Weights of a small GPT-style language model, trained from scratch on English Wikipedia: vocabulary 16384, 146M tokens.
Each number is 50 + 10 x the weight over the matrix's rms, rounded and kept within 0 to 99. Layers, rows and columns count from 0.

# layer 7 MLP gate, 448x128, rms 0.164, rows 188-224, columns 0-63
53 40 64 52 55 50 41 56 57 54 43 48 69 52 74 47 46 49 42 40 58 37 44 41 54 32 59 59 42 48 48 52 41 55 32 37 28 71 53 57 43 27 53 53 46 50 49 65 37 61 52 42 44 32 57 48 50 74 39 37 55 44 44 40
49 46 51 30 55 42 50 45 50 38 36 52 56 50 41 56 64 37 26 60 51 56 58 44 33 52 50 57 39 44 59 60 36 48 51 43 61 42 56 32 52 55 51 54 35 46 53 57 64 46 50 45 56 46 42 45 51 54 39 68 49 46 51 43
50 55 58 46 53 55 43 50 42 25 57 50 49 35 46 49 56 46 43 56 59 40 62 59 50 32 44 46 37 55 34 48 38 61 59 45 68 57 48 60 45 52 51 52 66 46 42 67 61 69 50 61 41 49 54 51 52 47 57 50 61 62 48 43
53 56 50 40 40 44 64 54 42 65 55 52 54 48 43 63 56 57 58 30 37 48 56 48 65 54 55 51 43 37 75 48 53 43 74 63 70 51 44 51 53 59 56 57 51 37 55 48 31 44 47 41 39 58 50 54 49 28 55 53 66 44 42 31
63 36 34 54 51 70 34 33 20 48 55 46 60 31 55 63 59 54 37 49 58 49 61 63 36 56 47 34 44 55 69 46 46 79 50 39 40 63 46 60 47 49 44 45 51 55 60 52 36 23 63 38 48 42 52 46 46 49 50 50 40 66 58 56
53 48 50 67 63 48 51 52 54 45 52 59 28 59 47 59 70 49 56 46 63 45 52 51 57 64 69 42 47 43 61 57 50 43 50 65 59 43 50 67 58 46 55 69 40 62 61 46 59 45 48 57 60 66 50 54 42 64 60 68 62 37 60 40
34 42 44 49 41 51 46 48 40 50 58 33 48 34 33 54 46 50 61 54 43 67 46 44 54 55 71 49 39 57 46 43 38 50 58 65 45 43 67 44 57 44 51 44 55 60 63 30 53 40 46 52 50 48 51 46 57 41 50 45 59 62 49 46
51 45 48 61 55 51 37 43 63 59 48 46 37 43 47 42 70 40 38 65 37 57 66 38 62 54 52 60 43 25 39 23 52 50 53 56 49 58 64 58 41 53 49 48 71 72 59 42 53 50 48 44 36 64 51 43 54 48 50 57 51 53 45 66
57 33 52 56 68 63 57 43 52 37 57 52 65 58 30 27 47 67 36 39 83 72 46 67 46 53 62 49 62 38 43 45 56 55 36 57 41 44 61 47 60 44 59 39 37 49 53 45 59 53 64 65 54 49 46 52 64 61 34 44 46 45 57 50
58 35 39 56 54 55 49 47 51 63 61 49 52 46 39 62 68 36 57 59 35 52 47 51 55 80 56 57 43 70 51 46 69 54 58 67 42 43 35 42 61 43 62 58 52 47 37 39 56 45 41 64 34 35 71 39 25 47 35 70 46 62 49 58
58 39 66 35 60 36 43 52 56 51 73 43 45 67 80 56 47 46 57 57 56 53 51 52 47 32 56 50 61 35 55 37 53 29 43 57 50 56 38 49 31 42 33 52 48 47 46 63 49 48 55 47 67 41 50 57 57 55 63 55 31 44 69 31
66 54 52 47 44 55 46 35 40 54 52 56 62 45 57 37 45 60 46 51 59 46 53 53 60 44 46 53 52 45 56 44 28 38 39 58 46 38 52 42 44 57 44 43 46 55 35 57 47 49 39 57 39 56 36 43 45 55 33 58 69 53 60 47
67 36 52 74 50 45 52 37 58 44 56 58 28 55 59 48 40 47 51 42 47 50 47 38 48 51 45 46 54 43 25 41 73 32 66 39 61 43 57 39 60 58 36 46 55 42 50 35 48 44 39 63 70 71 39 41 48 58 51 62 42 43 54 63
54 55 51 48 45 76 33 51 39 40 57 61 55 41 59 48 36 43 50 32 61 65 40 48 43 39 30 47 47 61 57 52 49 45 70 49 53 60 66 58 54 60 45 59 42 60 45 50 48 56 68 50 40 30 32 49 50 34 56 29 47 50 57 57
50 57 43 59 61 53 58 59 43 61 51 35 62 39 60 43 38 48 54 42 51 51 31 42 52 36 42 61 69 48 50 23 56 51 34 28 54 43 69 52 38 54 54 34 60 46 67 44 56 60 57 71 45 56 42 47 67 41 42 38 62 52 60 39
41 49 64 46 54 45 46 49 46 47 44 50 54 53 59 45 52 45 50 48 58 41 52 49 58 47 48 68 46 46 43 41 47 37 60 48 49 71 57 58 58 50 64 46 67 44 52 56 42 45 65 44 67 64 51 42 48 71 38 45 45 39 43 47
55 48 55 59 51 27 58 51 44 55 39 32 62 43 42 52 36 65 55 50 59 57 67 67 48 50 38 56 29 49 42 53 45 65 51 47 38 81 51 51 47 56 42 48 39 46 47 58 51 61 67 68 44 43 43 55 64 36 54 57 45 34 57 50
37 41 77 47 53 52 39 46 47 38 52 56 53 54 54 30 61 44 54 44 30 34 67 53 72 55 65 51 45 42 59 46 54 33 26 44 50 35 39 70 53 39 61 47 51 26 42 54 32 49 46 52 47 43 37 52 55 56 64 46 43 68 47 66
60 37 71 54 47 51 40 56 51 55 43 60 54 62 63 49 62 61 61 46 69 45 37 67 52 47 50 57 34 36 38 44 47 52 29 52 41 51 45 60 63 32 72 66 52 50 43 56 40 34 52 39 62 60 60 51 65 63 54 48 50 59 39 54
61 48 43 55 55 70 54 38 52 27 37 87 54 40 51 65 57 51 32 47 60 54 55 59 45 47 35 45 49 72 53 56 41 60 46 53 61 64 35 58 49 56 49 43 35 50 52 53 50 53 44 22 66 65 42 41 30 46 40 43 47 40 75 40
35 51 47 42 50 70 56 53 62 48 29 55 48 30 60 71 31 44 65 34 57 51 55 40 29 62 49 39 48 37 29 45 56 48 56 50 61 44 42 50 55 41 56 53 38 39 50 52 46 48 47 50 50 45 50 38 51 39 53 45 53 51 60 76
64 37 46 40 51 54 55 55 42 52 69 39 57 54 48 43 58 33 38 48 51 62 55 48 56 48 68 54 57 23 66 53 69 55 70 47 61 62 56 36 61 46 44 56 51 43 52 54 46 32 55 54 33 54 55 50 39 54 52 65 62 41 37 43
65 46 35 53 53 37 52 41 47 49 52 54 49 57 58 32 43 42 41 57 53 48 58 50 54 45 36 53 56 57 61 45 62 50 50 38 46 49 52 42 61 36 64 61 57 40 32 67 59 46 36 66 56 70 60 43 45 48 58 61 33 55 60 44
51 47 56 51 51 44 28 66 57 50 40 44 55 48 46 50 34 48 58 46 55 50 54 47 45 46 28 52 56 55 58 39 37 45 44 26 40 47 56 55 36 41 48 52 40 30 45 63 46 43 37 57 63 47 59 44 54 62 39 48 55 47 41 55
49 61 47 58 44 51 56 40 67 52 44 73 63 34 45 52 40 47 58 68 46 50 63 58 46 51 42 53 54 53 55 59 53 55 47 50 59 41 58 55 68 63 45 40 49 31 43 50 48 37 59 52 53 48 54 37 62 43 45 44 47 64 66 77
77 48 52 41 56 40 40 56 63 58 22 47 54 57 29 58 44 42 55 47 47 51 59 46 58 43 59 37 55 54 48 36 33 41 60 50 31 52 40 54 53 46 60 51 61 50 21 61 69 36 48 49 40 43 70 29 55 43 49 50 53 51 49 46
47 37 53 84 46 53 37 42 68 45 55 46 58 48 39 49 75 66 58 55 76 41 48 49 51 36 57 40 42 64 26 53 30 51 39 56 42 41 22 71 28 52 59 52 47 60 55 76 54 58 64 58 35 54 55 62 53 33 40 42 44 50 60 44
47 43 54 44 50 58 45 56 55 50 56 64 58 39 65 67 63 37 49 47 50 57 38 44 55 30 42 42 45 51 50 51 50 49 37 44 63 42 52 62 59 56 31 45 54 64 66 29 45 43 29 57 45 51 38 53 55 50 62 39 54 46 29 46
57 43 60 38 41 38 54 38 29 28 55 46 50 57 63 45 44 33 63 45 55 64 47 54 56 45 50 46 57 52 49 42 47 64 41 52 43 48 50 65 43 55 37 44 60 47 50 56 64 37 59 24 39 47 52 53 67 49 46 50 32 40 67 54
63 35 43 60 59 61 40 45 35 49 59 59 42 37 61 50 57 60 45 46 58 56 53 55 52 44 55 33 36 58 59 48 45 56 47 52 60 71 50 68 50 54 60 61 38 39 43 30 57 61 53 54 51 45 50 53 41 47 42 58 41 59 44 58
41 50 57 54 48 48 54 37 41 55 36 36 37 39 43 58 54 76 47 36 52 46 54 48 47 56 45 51 48 48 46 31 47 59 62 51 51 40 55 36 48 62 56 59 51 39 57 55 64 44 56 59 69 63 59 53 41 45 52 29 49 36 45 49
61 63 45 59 55 48 57 48 41 53 42 52 73 46 59 66 61 39 50 49 51 61 61 65 55 42 53 43 36 46 57 55 53 56 61 49 57 41 43 36 55 72 43 68 45 36 46 58 48 56 49 54 59 48 57 49 51 40 52 40 50 54 59 35
43 26 26 49 69 49 58 42 55 47 58 46 53 54 35 43 54 53 56 60 53 40 51 52 48 47 68 44 47 50 51 60 32 58 55 57 55 44 44 47 55 41 72 41 63 51 42 55 50 36 48 56 40 48 45 44 55 46 69 58 44 43 33 59
48 43 41 34 43 41 58 40 32 54 43 36 40 47 55 55 54 46 60 32 61 64 48 46 62 32 52 50 47 60 55 42 45 39 45 60 63 49 50 42 57 45 55 51 55 37 36 47 48 42 54 35 41 49 35 47 40 62 52 47 46 50 50 52
46 62 62 49 58 64 56 43 57 58 44 52 60 65 44 64 52 43 55 41 63 52 44 57 45 27 54 53 60 60 58 43 52 51 72 59 61 63 42 59 51 67 34 58 53 40 50 54 68 39 56 45 47 51 54 46 51 46 69 44 56 39 46 46
45 44 67 57 64 52 47 44 54 32 46 39 55 45 58 48 28 53 47 56 54 42 32 53 57 54 45 47 65 56 51 58 46 44 49 63 62 50 52 41 46 68 45 57 46 48 58 37 44 70 64 38 46 35 68 60 54 48 51 47 46 46 51 42
47 36 30 56 47 42 57 41 48 45 57 49 42 55 44 49 41 69 54 60 52 56 78 21 27 39 53 44 70 45 45 35 69 37 52 49 69 35 54 54 76 49 47 72 45 54 47 38 25 50 40 54 62 54 51 40 45 42 44 58 41 54 50 54
# layer 7 MLP up, 448x128, rms 0.161, rows 188-223, columns 0-63
47 55 46 63 58 53 55 29 52 58 42 42 28 54 44 53 49 56 58 36 64 38 37 53 37 63 51 67 37 47 61 47 50 39 54 35 42 47 56 54 46 45 78 46 54 47 41 38 32 46 52 55 53 41 34 43 61 41 42 52 30 61 56 56
54 49 43 70 47 44 35 60 60 44 52 54 47 53 47 51 49 57 49 60 52 55 32 39 58 44 54 53 49 65 57 53 48 47 38 51 48 64 68 55 34 69 51 67 63 67 32 51 46 52 54 54 54 59 36 38 40 53 65 57 46 47 53 42
46 49 70 44 51 57 57 44 47 43 52 25 50 55 47 54 54 63 33 53 52 60 62 30 36 55 38 33 46 40 45 46 45 39 63 46 31 31 35 57 43 60 64 50 28 59 38 60 41 48 51 52 72 53 70 74 63 57 64 37 34 44 44 40
50 64 50 43 43 48 53 54 46 52 46 61 48 50 42 51 34 34 50 36 50 35 52 44 46 27 43 52 46 49 51 51 53 53 70 50 53 58 45 49 40 40 62 54 60 53 40 56 55 44 35 45 46 37 64 59 45 40 58 53 64 50 54 51
50 56 50 48 32 39 39 41 59 50 53 47 56 43 53 67 39 59 56 25 39 39 70 56 52 48 42 64 53 50 29 48 64 58 65 25 40 56 61 58 34 52 46 54 60 44 48 47 36 52 41 40 57 58 67 42 49 34 40 37 35 50 37 73
60 62 42 65 68 37 51 48 68 49 53 75 51 52 42 55 50 41 49 45 51 34 48 35 50 69 48 40 51 58 52 45 65 45 48 40 35 71 53 42 62 70 50 44 66 56 58 57 52 52 49 53 35 47 32 51 50 49 47 59 63 40 65 49
44 56 55 61 57 43 59 47 62 44 54 58 49 45 57 56 44 46 33 51 54 58 67 53 50 74 43 59 54 38 61 49 51 49 35 64 57 59 49 42 58 58 49 36 36 39 55 53 56 38 49 68 37 60 40 46 48 47 45 41 55 32 55 52
61 48 45 41 31 47 60 59 54 49 48 46 62 43 59 60 52 62 72 59 42 50 60 41 36 52 62 42 52 42 56 41 49 38 59 51 61 60 56 47 52 42 57 45 62 54 57 48 68 49 25 72 42 57 60 32 37 52 66 63 60 61 41 51
58 36 33 55 48 38 43 37 47 46 60 55 54 39 46 23 44 50 54 58 53 51 64 37 42 38 63 32 57 54 34 58 67 68 59 67 41 43 50 46 49 49 69 35 59 51 58 33 68 43 34 47 43 35 44 36 66 51 57 54 48 42 37 36
51 56 41 49 41 47 37 48 57 51 37 57 49 43 51 45 38 64 47 74 50 29 55 42 35 39 61 48 55 56 50 44 31 51 49 50 48 49 54 48 37 55 48 43 56 44 70 50 94 60 39 21 52 47 60 70 48 46 43 49 36 37 62 43
59 53 54 57 54 63 52 46 55 49 44 71 50 38 71 49 58 60 48 60 48 62 35 35 64 61 80 72 52 51 63 59 45 36 56 65 41 51 55 60 59 50 36 61 39 40 72 51 51 51 49 45 52 31 45 35 43 58 55 70 47 38 44 41
44 62 67 55 55 43 49 46 61 50 43 45 37 59 59 54 36 57 51 39 51 58 32 58 60 47 68 44 46 72 58 41 74 41 39 43 49 54 54 62 49 39 45 61 35 57 54 42 55 63 47 58 57 54 58 58 48 58 51 52 28 48 36 51
37 69 45 65 38 42 49 45 43 33 44 58 52 44 37 55 34 63 38 58 56 49 50 40 41 39 38 33 44 56 47 54 38 49 64 60 57 38 56 45 71 51 39 57 66 55 38 65 41 55 46 47 47 61 39 53 39 46 55 56 50 49 48 49
64 51 41 41 70 49 57 48 59 57 48 63 58 52 54 29 64 43 47 59 48 61 39 56 52 55 41 52 54 41 62 55 50 60 67 51 47 65 55 41 51 50 66 66 40 56 43 44 30 51 57 61 23 39 51 46 39 52 54 66 61 61 32 66
41 50 47 53 63 52 58 66 37 42 44 51 46 50 44 40 43 40 46 45 67 52 65 59 44 48 42 47 44 49 49 47 51 26 58 46 49 49 43 58 45 49 53 55 45 67 30 30 56 52 53 50 62 52 62 35 46 38 51 39 43 34 50 32
37 49 56 50 58 52 40 55 40 54 47 62 35 59 69 49 49 53 59 39 50 42 43 53 49 41 48 56 32 52 41 44 36 48 60 42 48 58 48 50 57 63 51 59 47 48 56 39 46 56 43 50 52 42 75 58 43 50 40 63 50 49 50 44
54 42 67 43 43 53 39 49 56 50 52 39 39 61 56 60 64 46 51 43 36 41 55 47 57 63 55 48 47 61 50 51 33 38 42 44 65 46 51 47 45 69 55 59 52 37 74 45 37 43 48 44 52 59 57 72 58 64 54 34 51 69 63 51
56 57 43 64 54 43 45 54 58 60 51 33 42 42 64 71 40 59 39 51 55 46 33 45 41 39 43 74 58 68 40 35 50 65 73 58 48 62 51 29 47 55 53 53 41 67 62 53 73 35 62 58 71 68 61 46 53 57 47 54 68 48 49 67
50 52 34 41 47 43 53 76 53 43 51 45 61 46 52 47 58 46 52 62 35 69 39 39 41 59 36 64 50 58 57 44 51 40 59 57 56 33 54 65 60 55 35 44 44 49 54 29 64 57 47 58 53 60 41 38 44 55 30 60 35 38 56 56
50 75 55 61 70 74 52 62 47 32 56 48 47 60 53 31 41 60 45 32 60 53 41 46 40 52 40 65 49 21 58 30 41 31 61 61 60 49 63 50 58 43 40 30 46 82 40 40 69 54 42 58 37 42 56 57 51 52 48 34 54 51 67 63
56 50 47 48 58 31 37 42 51 46 66 50 63 60 35 40 40 60 42 64 59 36 37 64 58 31 37 64 57 66 50 65 30 45 49 51 50 52 47 53 56 52 56 53 59 40 48 59 55 50 40 47 49 50 63 60 57 50 47 70 43 47 47 48
65 42 30 61 53 41 65 58 48 54 30 66 64 44 50 58 41 37 55 52 45 48 47 52 40 61 60 27 54 37 36 64 60 42 77 51 57 61 60 38 63 33 53 47 58 51 60 34 52 46 57 56 33 57 50 54 61 50 62 57 57 51 38 48
43 51 52 49 51 44 52 44 41 48 36 64 42 42 57 59 35 42 54 47 33 48 39 61 54 53 48 52 36 39 56 43 34 59 49 62 62 35 32 40 58 55 39 43 50 64 54 48 45 59 49 28 58 50 34 58 64 30 43 54 59 41 34 57
42 43 64 39 44 49 27 47 45 60 54 44 56 61 47 32 49 48 34 68 50 58 53 55 48 42 43 54 55 56 44 51 61 55 50 35 49 59 38 59 51 50 51 46 60 35 60 27 49 44 56 52 49 50 73 59 50 49 64 49 51 45 18 48
49 51 54 58 59 60 49 53 51 66 56 44 59 52 50 48 37 60 58 18 52 22 47 48 54 58 57 35 47 55 36 48 52 44 55 46 46 62 50 39 43 45 66 55 72 38 31 30 42 49 45 46 50 45 49 57 42 38 47 64 54 46 54 41
50 43 32 54 44 32 59 30 62 55 53 51 51 59 35 58 65 59 52 37 36 33 49 42 39 38 52 34 68 58 40 53 50 39 51 61 28 44 39 60 64 48 61 58 53 60 44 61 72 38 53 33 55 54 50 43 51 34 41 53 51 44 46 63
52 41 56 71 54 58 63 40 33 27 61 53 47 48 25 61 61 61 63 43 65 56 52 59 57 51 54 56 58 49 15 31 34 24 61 55 33 41 30 43 43 41 59 35 50 50 62 61 60 64 64 51 59 52 63 64 60 46 56 51 38 45 74 62
66 51 43 42 48 54 52 37 63 58 54 48 48 57 46 46 36 49 57 60 31 63 35 50 41 41 60 15 39 43 50 49 52 39 37 47 60 61 65 54 46 54 53 55 36 44 48 46 37 51 59 70 52 42 59 54 56 34 33 42 52 66 66 44
48 23 56 34 41 35 66 54 45 50 42 49 39 44 48 43 38 44 40 41 41 45 30 57 61 60 28 49 31 45 35 51 59 60 43 37 58 43 63 39 54 44 50 49 56 45 37 57 42 62 29 43 31 51 48 51 51 33 57 45 49 49 39 61
47 54 61 37 52 66 54 67 29 44 60 47 44 43 68 45 60 66 41 43 68 59 43 56 43 58 54 37 40 44 43 42 45 32 54 74 56 62 45 44 49 47 53 35 41 59 73 57 35 36 65 27 56 58 50 70 16 54 55 61 33 38 67 51
53 52 53 51 48 68 56 62 66 67 31 63 70 53 63 56 58 43 51 52 33 59 58 40 47 59 51 53 42 48 55 49 50 46 47 66 46 49 37 54 61 54 48 56 45 46 51 55 62 47 39 41 57 52 55 44 28 51 56 39 44 49 39 48
42 62 52 45 43 40 59 55 40 34 37 41 55 50 33 55 58 43 54 73 45 63 57 63 43 40 61 59 48 49 59 64 39 43 57 68 50 57 43 38 52 56 62 57 43 50 49 65 48 53 56 52 57 49 55 32 45 52 64 55 53 59 57 48
59 58 43 51 39 52 49 35 51 50 57 48 42 38 43 46 52 53 63 30 43 58 56 59 43 54 50 48 52 49 58 32 61 51 49 52 59 43 47 46 50 59 39 52 48 47 54 31 40 35 63 58 62 56 50 57 57 35 40 51 69 31 45 47
58 59 45 44 47 60 64 57 60 59 45 39 51 54 44 54 40 64 40 51 41 43 44 53 44 58 57 48 45 40 36 51 59 49 64 44 36 58 42 64 44 46 53 43 36 69 64 50 64 48 52 45 47 62 47 52 41 52 47 48 60 41 49 62
42 55 34 32 56 59 33 64 39 39 51 39 57 51 37 56 54 70 54 59 44 54 47 76 62 48 48 46 57 44 53 58 59 74 62 58 56 49 50 52 45 60 59 54 63 53 43 35 53 51 54 39 66 34 40 51 60 44 49 31 42 62 48 48
59 55 39 54 34 52 58 48 41 49 55 46 58 44 47 54 64 59 52 22 31 39 58 48 75 47 50 62 70 64 49 63 44 60 32 35 49 50 41 55 41 51 63 55 48 47 52 64 52 47 41 54 36 69 46 47 60 52 54 41 63 49 66 40
# layer 7 MLP down (transposed), 448x128, rms 0.0409, rows 188-223, columns 0-63
56 63 45 44 31 60 30 46 43 53 60 48 46 41 46 51 46 38 52 52 59 57 47 31 35 42 40 60 42 61 49 48 42 46 65 56 51 39 61 37 38 39 55 68 81 65 25 60 61 40 51 50 48 60 56 63 58 29 64 30 47 33 46 46
80 52 58 60 61 43 50 62 49 67 57 59 46 76 68 56 55 45 52 34 50 40 52 48 53 65 55 50 40 40 49 40 43 56 56 55 55 45 55 48 44 51 49 40 60 58 53 42 43 37 56 54 41 32 50 36 45 45 54 64 49 51 47 61
46 41 49 43 50 41 53 66 37 43 65 48 48 58 57 56 63 43 65 53 41 50 32 56 59 53 45 61 48 62 54 47 53 71 44 55 44 61 59 52 38 55 47 60 62 54 50 53 45 49 47 34 49 32 49 42 42 67 55 35 45 41 52 58
69 68 35 52 34 49 28 55 41 43 54 63 50 48 46 50 45 54 53 51 42 47 25 48 55 50 57 48 51 46 51 59 65 47 47 53 49 53 73 47 39 48 59 53 42 61 41 62 50 53 54 43 47 45 48 47 46 53 63 47 54 50 36 55
46 43 64 55 25 35 52 64 70 68 29 64 60 87 40 56 40 56 40 46 41 63 27 53 53 67 36 68 71 68 48 51 66 66 52 46 71 53 63 63 51 72 51 60 54 47 44 52 60 50 44 45 68 43 51 28 41 38 61 57 52 39 48 54
54 40 39 41 48 46 47 61 36 39 67 42 65 51 49 39 53 42 58 60 46 52 48 44 52 55 56 65 39 48 58 57 54 49 68 62 41 55 52 65 47 39 56 68 44 46 58 56 43 48 54 46 53 44 51 09 56 64 58 49 48 54 47 45
73 55 52 58 57 48 67 45 55 46 39 55 57 54 45 31 35 50 45 56 43 40 62 30 47 36 24 56 43 48 40 30 53 56 50 48 46 64 40 49 44 46 64 50 47 48 42 61 40 52 60 52 46 45 56 37 59 43 54 55 71 52 57 43
76 55 44 48 40 63 46 60 70 42 46 50 44 35 57 34 38 49 46 74 58 60 49 39 42 45 48 50 56 60 64 61 50 42 45 36 36 64 38 50 69 50 47 47 70 40 62 54 49 39 48 50 46 46 54 42 42 48 34 49 51 32 46 30
38 57 65 53 53 26 54 41 60 51 39 41 67 72 52 51 62 39 64 57 47 50 53 60 54 65 48 57 46 36 32 46 66 48 57 36 50 36 53 68 62 39 48 54 34 56 45 55 52 41 62 70 41 48 45 50 44 41 51 63 51 58 59 56
34 38 60 64 35 50 50 55 55 30 34 54 44 50 54 57 46 52 49 55 37 66 58 50 35 52 50 47 39 57 44 47 52 69 49 66 50 45 64 49 47 55 43 55 60 57 51 51 52 47 55 53 59 41 71 00 43 56 40 45 61 51 54 47
64 39 58 40 68 39 55 48 65 27 64 45 48 38 53 55 50 79 59 51 50 59 62 45 53 50 45 51 53 64 49 46 24 32 47 39 38 35 51 36 42 44 61 53 48 39 65 45 35 50 50 37 37 36 38 66 44 60 55 60 53 48 50 71
39 51 52 58 56 46 46 64 38 60 41 61 53 60 61 61 43 50 39 52 48 60 33 57 54 49 43 29 53 38 49 40 35 30 52 53 51 34 57 57 41 43 59 59 48 56 40 51 51 38 61 36 54 46 34 53 54 66 42 62 35 44 63 53
51 55 59 29 28 43 40 44 49 54 55 64 43 53 48 48 32 44 54 55 40 54 46 58 25 52 64 62 45 57 41 50 45 48 50 47 39 61 48 57 50 52 47 56 50 53 49 46 46 52 56 49 68 64 53 50 63 37 42 42 46 43 65 71
48 62 66 53 34 43 42 57 45 43 52 61 52 67 52 54 58 41 54 58 45 62 37 36 59 41 56 52 51 74 58 47 45 53 59 70 52 52 54 38 47 42 32 44 49 49 62 27 52 48 42 54 61 53 61 40 53 61 40 40 55 53 46 58
41 71 52 49 51 49 35 54 57 51 57 49 73 30 63 49 54 35 55 52 41 41 33 57 59 51 56 69 48 52 54 55 41 52 52 76 35 44 54 55 71 51 42 51 37 48 64 60 42 39 50 52 68 59 53 23 59 43 44 59 70 58 53 50
29 56 36 43 52 47 41 51 52 53 56 37 49 55 54 38 43 50 60 36 41 50 43 48 49 30 44 51 57 56 58 44 48 45 56 44 49 33 60 57 55 52 67 44 44 44 55 54 56 61 46 47 44 39 61 30 63 37 56 41 44 36 60 38
62 54 34 50 32 53 50 41 56 38 58 60 39 44 55 38 60 48 40 70 32 41 52 61 41 54 64 50 45 60 59 53 71 32 39 40 62 32 50 34 73 65 61 55 68 46 54 69 71 39 62 54 46 39 56 42 51 59 51 54 61 48 29 56
49 58 34 28 53 42 54 47 44 50 67 43 44 46 64 53 36 56 50 50 44 50 53 68 40 49 54 45 51 25 33 43 48 39 63 36 52 67 56 40 45 57 57 43 42 31 66 59 50 46 55 63 51 66 34 83 44 46 50 55 44 54 43 56
57 43 56 70 55 55 51 46 44 54 52 65 54 55 45 58 46 32 36 35 46 52 42 35 54 33 33 48 49 44 53 59 44 59 48 53 53 68 40 33 40 33 46 59 45 36 54 53 31 63 53 45 43 52 46 34 55 31 41 66 80 32 55 49
69 54 38 45 43 60 31 81 38 57 66 39 44 54 57 40 71 31 61 51 43 46 48 37 53 54 67 52 44 52 62 50 60 50 39 44 39 51 50 41 54 34 44 40 71 58 61 33 55 44 48 57 49 51 50 69 39 58 57 48 42 51 58 61
39 39 43 56 72 52 58 50 39 67 67 55 41 44 59 36 78 64 42 51 37 52 46 54 56 34 47 51 48 38 56 46 56 34 44 47 63 40 43 57 59 51 60 39 54 61 42 41 47 53 66 55 58 48 48 83 56 62 60 66 54 47 67 39
26 60 64 42 28 46 47 64 72 08 55 40 18 46 48 76 74 52 62 34 28 56 46 39 56 47 45 55 56 69 46 46 48 56 51 48 53 50 53 47 49 50 57 52 51 60 46 60 61 39 54 36 52 51 52 25 52 53 49 38 53 56 53 48
48 37 37 53 29 34 63 34 38 42 42 48 67 52 50 29 43 38 51 55 58 55 46 48 42 66 47 59 32 54 42 66 48 43 56 42 56 56 73 59 61 41 53 49 51 49 42 60 52 51 58 65 58 54 40 64 30 66 50 61 31 58 50 42
28 62 55 50 61 51 36 49 39 51 35 67 48 56 45 52 60 48 40 40 45 58 46 58 50 43 33 56 48 59 64 41 38 49 48 38 63 35 56 51 51 48 41 44 43 46 76 36 51 60 59 55 47 60 48 46 54 53 44 53 46 58 55 52
44 60 42 47 31 61 68 58 65 53 52 56 57 50 44 48 63 55 54 42 37 47 43 41 42 39 45 61 42 49 60 47 52 50 51 43 44 56 53 34 54 32 42 64 60 53 56 45 36 56 50 61 34 39 58 13 45 53 46 48 46 43 54 41
37 46 59 54 41 45 43 40 63 61 57 56 42 39 51 60 30 53 51 51 37 58 61 61 38 44 49 61 60 55 51 47 44 56 43 40 37 49 40 48 27 52 48 47 55 50 33 45 63 48 40 33 47 51 53 44 36 60 63 48 35 44 47 35
60 53 44 50 45 52 51 29 57 32 44 44 61 49 39 39 33 51 53 28 79 47 54 41 44 75 51 54 47 33 51 73 47 56 53 57 52 45 56 54 58 58 53 20 57 51 54 55 53 47 49 43 55 42 63 45 54 55 48 43 61 52 42 66
58 34 47 52 67 56 54 59 58 49 59 61 46 58 51 54 74 50 53 49 51 57 33 35 65 36 47 50 33 33 50 47 38 41 55 58 70 33 60 37 45 38 42 37 42 56 35 48 53 41 50 38 51 44 48 65 63 51 62 44 47 39 51 62
69 35 57 59 71 26 44 47 65 59 54 55 46 72 50 17 58 48 49 44 43 54 50 27 46 41 55 55 55 70 40 45 39 68 50 56 38 64 34 55 41 40 54 41 47 48 52 55 56 57 41 26 35 58 51 17 56 55 57 56 49 61 56 59
43 43 34 65 69 81 56 47 25 46 67 59 45 51 52 48 61 50 48 58 57 46 57 53 40 52 65 36 36 30 48 48 60 45 56 52 59 45 56 48 36 63 51 46 53 75 53 64 35 40 73 61 41 53 46 70 45 50 35 64 47 45 67 43
36 32 35 45 40 51 42 50 41 29 61 62 50 54 37 56 35 67 61 53 54 62 59 55 41 54 58 61 68 47 52 53 45 52 53 48 53 58 41 37 48 51 57 50 50 43 51 64 47 59 53 64 52 48 49 48 47 41 57 51 41 50 36 64
66 42 34 68 43 51 53 37 53 52 57 66 57 55 56 47 55 46 48 48 55 67 27 65 62 38 46 42 49 50 36 63 60 51 59 64 40 53 43 53 42 54 33 59 31 52 49 47 52 50 49 43 51 38 61 58 51 51 58 44 52 51 56 41
61 57 67 45 49 33 34 70 49 61 49 53 49 43 58 59 63 59 57 55 77 57 49 48 53 61 40 54 54 52 49 53 53 32 45 44 57 34 46 57 55 53 51 48 50 51 43 45 48 38 45 54 48 55 67 82 59 54 38 53 67 67 66 49
52 58 60 45 50 51 60 48 48 53 63 54 58 51 52 40 44 49 55 48 65 26 55 52 48 58 45 43 64 41 43 52 52 62 50 38 62 58 57 51 36 62 50 47 51 45 58 58 39 36 58 52 53 48 57 57 52 40 48 60 48 73 53 46
43 42 39 40 41 51 65 52 52 47 44 41 60 50 49 53 38 59 47 60 68 32 52 60 51 38 55 48 60 40 57 45 34 50 52 52 38 52 52 56 29 58 68 53 58 38 54 57 29 60 59 47 34 45 46 61 49 55 70 66 41 41 38 47
36 49 54 59 55 47 34 48 47 47 39 69 61 40 48 55 35 34 68 53 50 34 59 63 51 69 44 47 52 60 38 56 30 55 29 62 46 48 51 54 49 63 49 53 62 44 57 42 44 73 61 41 62 36 49 46 58 44 45 37 55 35 61 30